Weights of a small GPT-style language model, trained from scratch on English Wikipedia.
Size: 11 layers, MLP 4608 squared ReLU, vocabulary 15786, 126M parameters.
Architecture: rotary positions, no biases in attention or MLP, normalized queries and keys, some layers without positions, shifted keys.
Training: a variant of Adam for these matrices, 8042 steps.
Each number is 50 + 12 x the weight over its row's rms, rounded and kept within 0 to 99. Layers, rows and columns count from 0. The size before them is the row's rms in percent of the matrix's.

# layer 2 MLP up, 4608x768, rms 0.0243, rows 1408-1441, columns 384-431
096:52 44 62 56 59 50 44 65 52 55 49 39 56 46 58 31 50 33 37 59 44 67 38 64 52 40 40 44 59 35 58 68 29 53 60 51 46 47 69 58 38 49 45 63 67 73 40 50
096:62 46 45 46 42 46 41 47 31 48 54 39 48 37 46 81 36 49 39 32 36 52 43 61 43 44 53 43 52 27 48 81 74 74 65 59 70 33 50 35 37 54 64 27 51 55 65 51
096:49 34 56 53 55 64 52 58 53 61 59 26 60 38 42 54 78 46 55 53 41 56 54 49 44 46 50 60 41 46 74 57 49 46 50 48 68 51 53 71 61 52 41 57 35 35 41 61
093:41 51 78 63 57 45 54 69 38 46 56 37 49 47 42 38 59 49 50 36 47 45 49 38 53 76 55 73 47 46 53 21 46 65 31 36 56 53 68 36 44 47 29 47 48 27 34 49
110:59 24 44 61 64 42 37 58 48 57 65 33 48 44 65 53 50 66 54 55 48 35 43 39 43 68 36 51 44 65 44 53 61 58 52 63 64 55 47 35 50 54 46 38 39 45 53 40
105:62 57 34 55 82 47 54 68 44 71 44 49 58 43 38 69 54 63 56 56 59 40 40 48 52 53 34 62 33 39 39 47 18 41 72 53 56 32 30 40 55 55 47 50 35 41 45 37
106:50 46 61 52 47 51 49 53 66 47 38 39 61 57 51 47 71 59 53 36 47 48 54 32 32 54 46 48 45 37 64 65 38 42 59 65 58 47 27 53 17 18 45 53 41 64 63 40
099:57 25 46 62 74 51 23 42 46 52 80 53 36 43 65 50 47 45 56 24 56 41 67 37 57 48 24 41 57 47 54 64 57 59 60 77 45 55 52 59 43 36 37 71 67 41 70 50
100:54 43 45 60 49 67 67 47 42 54 56 56 49 57 28 69 69 31 59 63 58 56 25 61 53 70 45 33 47 28 55 43 49 54 55 38 64 73 34 64 46 57 53 55 65 63 52 64
100:53 41 47 58 46 68 63 61 31 60 58 41 36 32 55 47 64 63 54 48 40 51 54 50 63 48 47 51 36 41 26 54 42 50 57 37 89 58 56 53 61 50 53 51 66 44 71 33
101:32 59 39 45 60 55 52 32 46 44 38 57 50 66 57 47 63 43 30 37 66 64 33 48 56 58 46 51 49 57 62 48 32 44 34 53 67 53 65 46 39 54 61 45 60 53 60 53
110:50 55 69 39 59 51 46 57 48 45 39 38 58 53 56 40 69 58 73 45 56 40 68 54 38 58 62 46 34 37 50 55 35 56 64 78 59 32 44 59 77 59 32 50 57 49 43 31
095:67 51 22 35 50 70 43 51 33 75 57 40 47 56 37 57 48 70 76 56 47 57 49 36 41 52 72 34 59 48 50 54 52 42 47 47 63 63 67 34 40 53 33 58 27 43 74 40
100:44 47 47 66 80 62 45 55 33 66 27 43 65 34 64 27 50 57 68 39 45 43 53 29 65 40 10 63 39 47 28 30 34 47 30 35 65 49 41 47 30 39 47 55 81 60 49 44
090:46 40 65 33 44 37 55 48 36 45 76 41 64 44 62 70 45 47 52 43 36 49 71 50 64 71 47 45 60 55 54 54 64 55 57 62 47 62 71 56 57 47 37 36 65 25 45 60
100:41 50 42 48 50 61 50 49 54 60 57 56 39 40 63 45 37 50 45 28 32 25 56 40 38 52 65 53 45 49 37 42 33 50 48 40 53 44 57 71 51 49 54 28 39 47 52 53
100:39 47 36 49 63 47 70 37 64 64 51 49 57 61 42 62 57 22 42 45 25 68 55 68 46 79 52 27 69 39 41 39 39 58 36 38 46 49 50 22 39 25 48 67 50 33 54 50
099:34 37 54 43 64 57 52 48 51 59 73 48 45 55 51 65 44 51 56 58 44 25 54 40 21 45 40 42 58 49 42 51 50 32 69 71 69 53 61 49 44 51 63 48 36 58 65 59
103:33 59 49 55 65 80 38 53 33 61 47 51 65 48 54 54 50 42 52 41 49 68 45 57 46 76 35 70 69 37 56 52 68 44 34 59 48 56 41 43 43 47 48 64 36 54 32 36
096:55 41 59 55 64 49 44 65 32 44 54 59 42 44 51 50 49 30 64 53 39 33 49 61 56 33 45 50 53 69 60 59 40 51 44 57 53 57 32 46 57 37 36 45 53 52 49 39
092:58 62 41 39 44 53 50 33 39 57 36 37 56 39 54 38 49 42 63 48 63 53 48 29 74 41 46 44 34 46 46 58 39 43 56 62 40 49 51 67 52 62 56 44 73 47 42 41
099:37 51 45 65 52 57 30 58 52 58 56 36 56 59 30 45 45 46 42 56 68 48 59 49 48 55 39 46 54 64 47 34 62 57 51 56 39 50 60 28 46 58 37 67 37 59 49 42
097:32 51 36 37 58 47 47 57 56 50 64 55 39 56 39 44 44 55 66 50 42 81 48 68 39 49 49 43 76 39 51 56 70 58 46 48 56 54 34 47 41 63 61 48 48 52 49 77
107:45 87 31 54 80 48 56 43 63 56 45 43 56 68 55 52 44 60 38 38 69 45 30 41 52 45 30 43 67 40 49 67 38 38 50 59 53 53 45 61 44 59 45 43 62 68 69 45
096:45 64 47 48 53 58 57 36 42 49 44 49 50 51 31 48 71 47 67 50 52 64 37 42 64 36 62 39 71 54 50 53 43 56 38 39 56 48 54 35 14 46 59 66 32 23 35 54
103:54 42 21 67 44 50 45 54 34 70 60 33 52 51 61 46 47 57 51 67 61 64 38 34 30 61 63 59 35 63 39 39 50 55 57 68 59 41 49 64 62 34 48 18 62 63 42 53
101:52 65 37 64 40 51 26 63 52 43 46 50 54 46 48 40 61 41 60 59 53 34 65 49 61 40 53 49 26 58 41 62 60 41 61 58 66 34 52 64 41 49 53 37 30 61 49 40
102:50 52 44 69 54 68 45 66 51 70 23 45 79 38 50 55 65 42 42 54 33 49 55 35 69 49 51 40 55 36 83 30 27 45 62 41 54 61 46 08 47 51 15 32 36 50 35 37
104:57 55 39 50 65 55 58 59 53 77 48 54 63 35 45 41 28 41 60 59 86 50 58 74 64 51 67 46 54 38 48 43 40 58 48 40 67 74 50 66 52 32 73 53 44 76 52 48
102:45 51 50 55 68 64 63 38 47 63 42 42 45 63 36 46 66 50 56 63 63 52 49 48 46 46 30 51 49 42 58 38 41 31 45 53 60 53 52 55 60 52 56 36 49 30 52 31
100:43 76 30 40 56 58 50 67 49 53 65 44 35 44 37 45 47 57 43 53 31 44 30 49 44 43 64 56 44 47 45 55 49 36 66 48 45 35 65 59 34 53 34 28 48 62 62 53
099:36 46 37 44 50 70 64 45 38 58 42 56 44 56 51 26 60 51 66 41 56 58 20 45 47 64 65 50 28 47 67 54 50 52 51 61 69 43 38 43 44 36 59 49 27 61 59 55
099:30 56 46 61 33 43 11 63 19 44 66 40 48 85 47 32 51 60 49 55 49 31 50 51 50 31 49 57 43 56 26 56 58 30 61 59 57 60 61 49 53 30 30 49 44 49 27 38
094:62 68 66 49 71 54 49 40 52 57 43 53 46 62 42 40 54 71 46 55 66 39 48 46 49 41 42 39 47 45 67 58 56 42 58 41 48 39 36 41 63 51 56 62 38 38 61 66
# layer 2 MLP down (transposed), 4608x768, rms 0.0185, rows 1408-1441, columns 384-431
098:39 64 77 56 64 61 60 49 53 68 49 42 55 72 56 64 67 47 51 66 56 52 55 57 61 41 32 47 59 47 62 37 48 43 61 81 26 56 36 53 51 42 61 54 57 40 48 49
097:38 47 42 34 61 63 46 44 39 54 70 52 40 47 38 44 66 56 45 68 60 29 59 60 27 51 47 38 42 38 59 49 49 53 60 37 40 34 38 49 54 50 59 45 47 33 58 49
092:34 49 48 52 46 63 59 50 51 65 64 54 60 52 54 33 45 88 47 43 40 28 69 44 70 51 54 71 48 61 52 40 75 55 44 46 31 60 36 35 35 42 66 67 46 31 64 58
097:61 46 67 45 45 41 43 53 56 39 46 49 43 54 51 21 45 65 68 64 68 51 43 74 47 57 41 66 48 52 60 55 52 54 51 42 46 44 39 74 55 40 25 36 60 33 53 59
112:51 49 44 65 65 35 46 46 52 59 48 47 62 70 48 61 71 56 59 39 56 56 53 50 58 42 62 72 32 35 40 58 49 46 58 34 57 47 50 35 41 42 57 39 51 55 29 62
103:71 75 60 46 46 41 69 50 51 35 66 52 46 30 48 26 48 53 41 52 39 53 44 19 36 54 34 31 40 44 63 53 28 62 30 38 37 43 54 88 49 54 58 48 75 37 49 55
110:48 61 37 83 58 40 27 46 64 41 61 58 47 50 49 61 55 27 59 40 43 36 62 67 65 56 64 67 59 44 36 44 49 56 41 49 41 61 37 51 55 46 65 39 36 57 71 53
099:53 39 77 55 46 43 50 55 66 60 58 54 69 44 56 54 57 35 46 33 58 51 60 36 52 40 65 39 55 41 62 49 40 63 50 38 55 28 42 46 46 48 62 46 56 56 63 45
097:54 62 42 52 61 51 52 40 52 65 42 45 36 53 27 33 50 44 56 49 48 51 55 27 56 45 88 51 49 58 61 35 64 41 28 41 40 40 47 53 54 54 47 53 40 56 56 62
099:53 54 39 52 59 41 49 22 45 51 29 33 36 32 46 36 69 36 55 57 53 49 58 47 53 63 28 43 58 46 44 34 56 62 43 53 67 62 58 38 50 56 31 54 52 45 59 28
100:42 33 40 49 15 52 85 67 59 45 43 38 36 38 50 72 52 66 46 21 30 42 43 45 59 47 59 40 64 63 55 45 44 49 57 53 58 58 64 81 59 45 86 57 58 72 50 51
111:64 40 59 53 45 48 49 38 35 51 68 55 54 69 37 45 43 31 58 41 46 85 51 54 63 54 61 28 75 68 39 51 47 49 43 44 38 55 50 46 50 39 50 40 54 26 43 53
094:30 31 53 39 62 49 40 54 51 77 77 52 35 33 64 79 39 44 51 34 53 66 62 64 51 51 47 50 67 45 52 47 42 54 50 49 46 51 46 74 43 67 53 58 55 44 55 44
102:66 61 33 67 47 31 54 72 52 73 16 48 55 72 47 64 48 42 47 52 54 48 49 26 50 46 54 53 31 61 37 50 47 43 63 59 60 52 51 57 54 48 48 63 43 59 42 55
085:64 69 66 39 21 56 63 52 58 50 41 52 48 69 58 50 48 50 55 56 54 66 51 67 31 39 37 53 66 48 69 42 44 59 53 54 49 58 55 52 23 45 36 35 38 31 56 50
098:55 54 45 31 40 70 49 60 33 49 27 51 24 60 38 45 75 32 26 38 35 25 57 30 42 21 48 47 38 45 54 57 53 52 52 47 34 58 59 66 49 30 57 63 51 58 62 37
101:61 40 59 45 49 50 55 50 52 52 52 67 43 35 66 44 42 41 53 40 62 44 60 50 41 28 65 44 27 56 57 69 52 50 34 33 46 51 55 65 44 47 52 84 57 27 41 38
098:63 38 46 57 49 30 43 53 60 54 49 45 43 54 37 46 58 61 55 55 49 58 58 18 38 52 56 55 46 67 44 31 46 37 45 50 33 50 71 62 32 58 54 35 44 57 48 43
107:49 64 57 39 17 50 48 51 58 22 67 42 41 51 59 33 64 39 55 62 27 51 69 47 65 47 35 46 45 46 49 47 58 52 74 38 51 48 58 45 68 48 56 68 60 50 57 29
094:31 59 59 45 76 61 44 62 37 55 47 37 59 57 57 71 44 57 64 52 44 54 76 82 59 52 55 32 48 63 58 38 50 63 54 46 44 37 47 50 56 74 48 56 41 38 45 33
093:53 39 42 58 58 52 37 41 55 46 13 55 55 58 52 68 64 43 56 48 30 66 65 51 61 43 42 24 48 44 45 58 62 54 55 65 51 39 41 55 41 45 55 43 43 26 54 51
100:52 49 52 60 31 17 70 41 71 45 70 60 44 35 64 49 46 72 60 41 45 40 56 53 63 46 64 40 45 45 52 42 53 49 76 43 36 45 38 46 44 51 42 56 45 57 58 59
100:60 46 65 51 48 43 52 43 41 47 65 42 66 30 53 58 70 21 42 53 51 43 50 64 47 45 54 64 47 61 58 54 40 31 68 48 54 47 51 55 29 29 41 49 51 68 65 49
105:48 67 42 64 53 61 33 64 70 62 35 50 41 35 46 54 64 18 33 26 46 47 36 58 31 48 31 50 58 33 53 36 87 65 33 24 50 45 52 56 31 59 51 38 46 50 42 47
093:47 43 59 43 66 50 63 46 74 61 48 58 54 49 17 55 65 72 53 58 41 66 49 39 26 75 69 54 38 61 59 64 54 66 41 38 62 44 59 36 48 28 23 63 39 49 54 39
106:41 35 61 45 46 49 43 65 38 39 46 43 71 51 53 28 57 54 43 50 48 55 64 61 62 50 51 60 41 54 57 58 42 56 47 50 56 43 47 40 48 47 67 60 46 45 42 69
100:54 54 51 42 55 61 34 49 66 50 30 48 61 47 44 40 61 52 43 60 41 35 51 31 25 64 43 30 49 51 51 30 38 53 44 50 33 53 52 70 47 31 54 40 40 48 42 46
105:60 50 36 42 41 56 66 40 67 30 39 55 40 36 46 44 42 66 40 50 30 16 71 39 37 40 80 68 37 41 38 47 32 37 58 57 43 35 53 49 52 43 34 67 56 36 36 44
107:53 53 62 42 55 63 40 30 58 73 58 55 51 64 52 24 31 45 56 69 70 50 63 68 43 45 54 45 42 43 57 50 29 55 33 30 64 86 35 43 35 29 70 33 54 43 51 47
100:70 48 37 39 47 53 56 58 35 66 44 47 74 59 53 55 57 60 58 32 46 41 59 52 60 45 41 48 52 43 68 33 35 36 46 51 47 46 33 42 48 39 54 46 60 38 48 11
102:40 33 34 55 49 52 43 55 43 51 28 59 49 65 40 41 52 36 72 49 54 53 50 47 49 40 53 62 30 71 36 49 52 66 42 58 64 53 37 45 66 34 45 65 45 58 49 43
097:52 53 38 50 64 45 47 59 55 52 66 44 58 61 53 66 80 45 44 64 48 34 61 54 51 54 60 53 49 39 37 50 53 70 60 53 49 58 58 38 52 58 50 46 67 39 42 60
099:63 44 59 64 46 41 46 62 47 83 24 46 49 73 62 48 49 74 39 59 34 38 30 32 67 38 57 48 32 61 49 46 47 49 32 45 54 54 32 57 63 24 54 44 38 51 65 61
088:52 44 47 49 59 63 44 61 58 43 68 48 38 22 70 41 32 39 63 50 62 62 38 45 67 83 23 46 45 48 35 48 50 64 30 53 57 63 42 36 59 63 30 53 47 67 51 41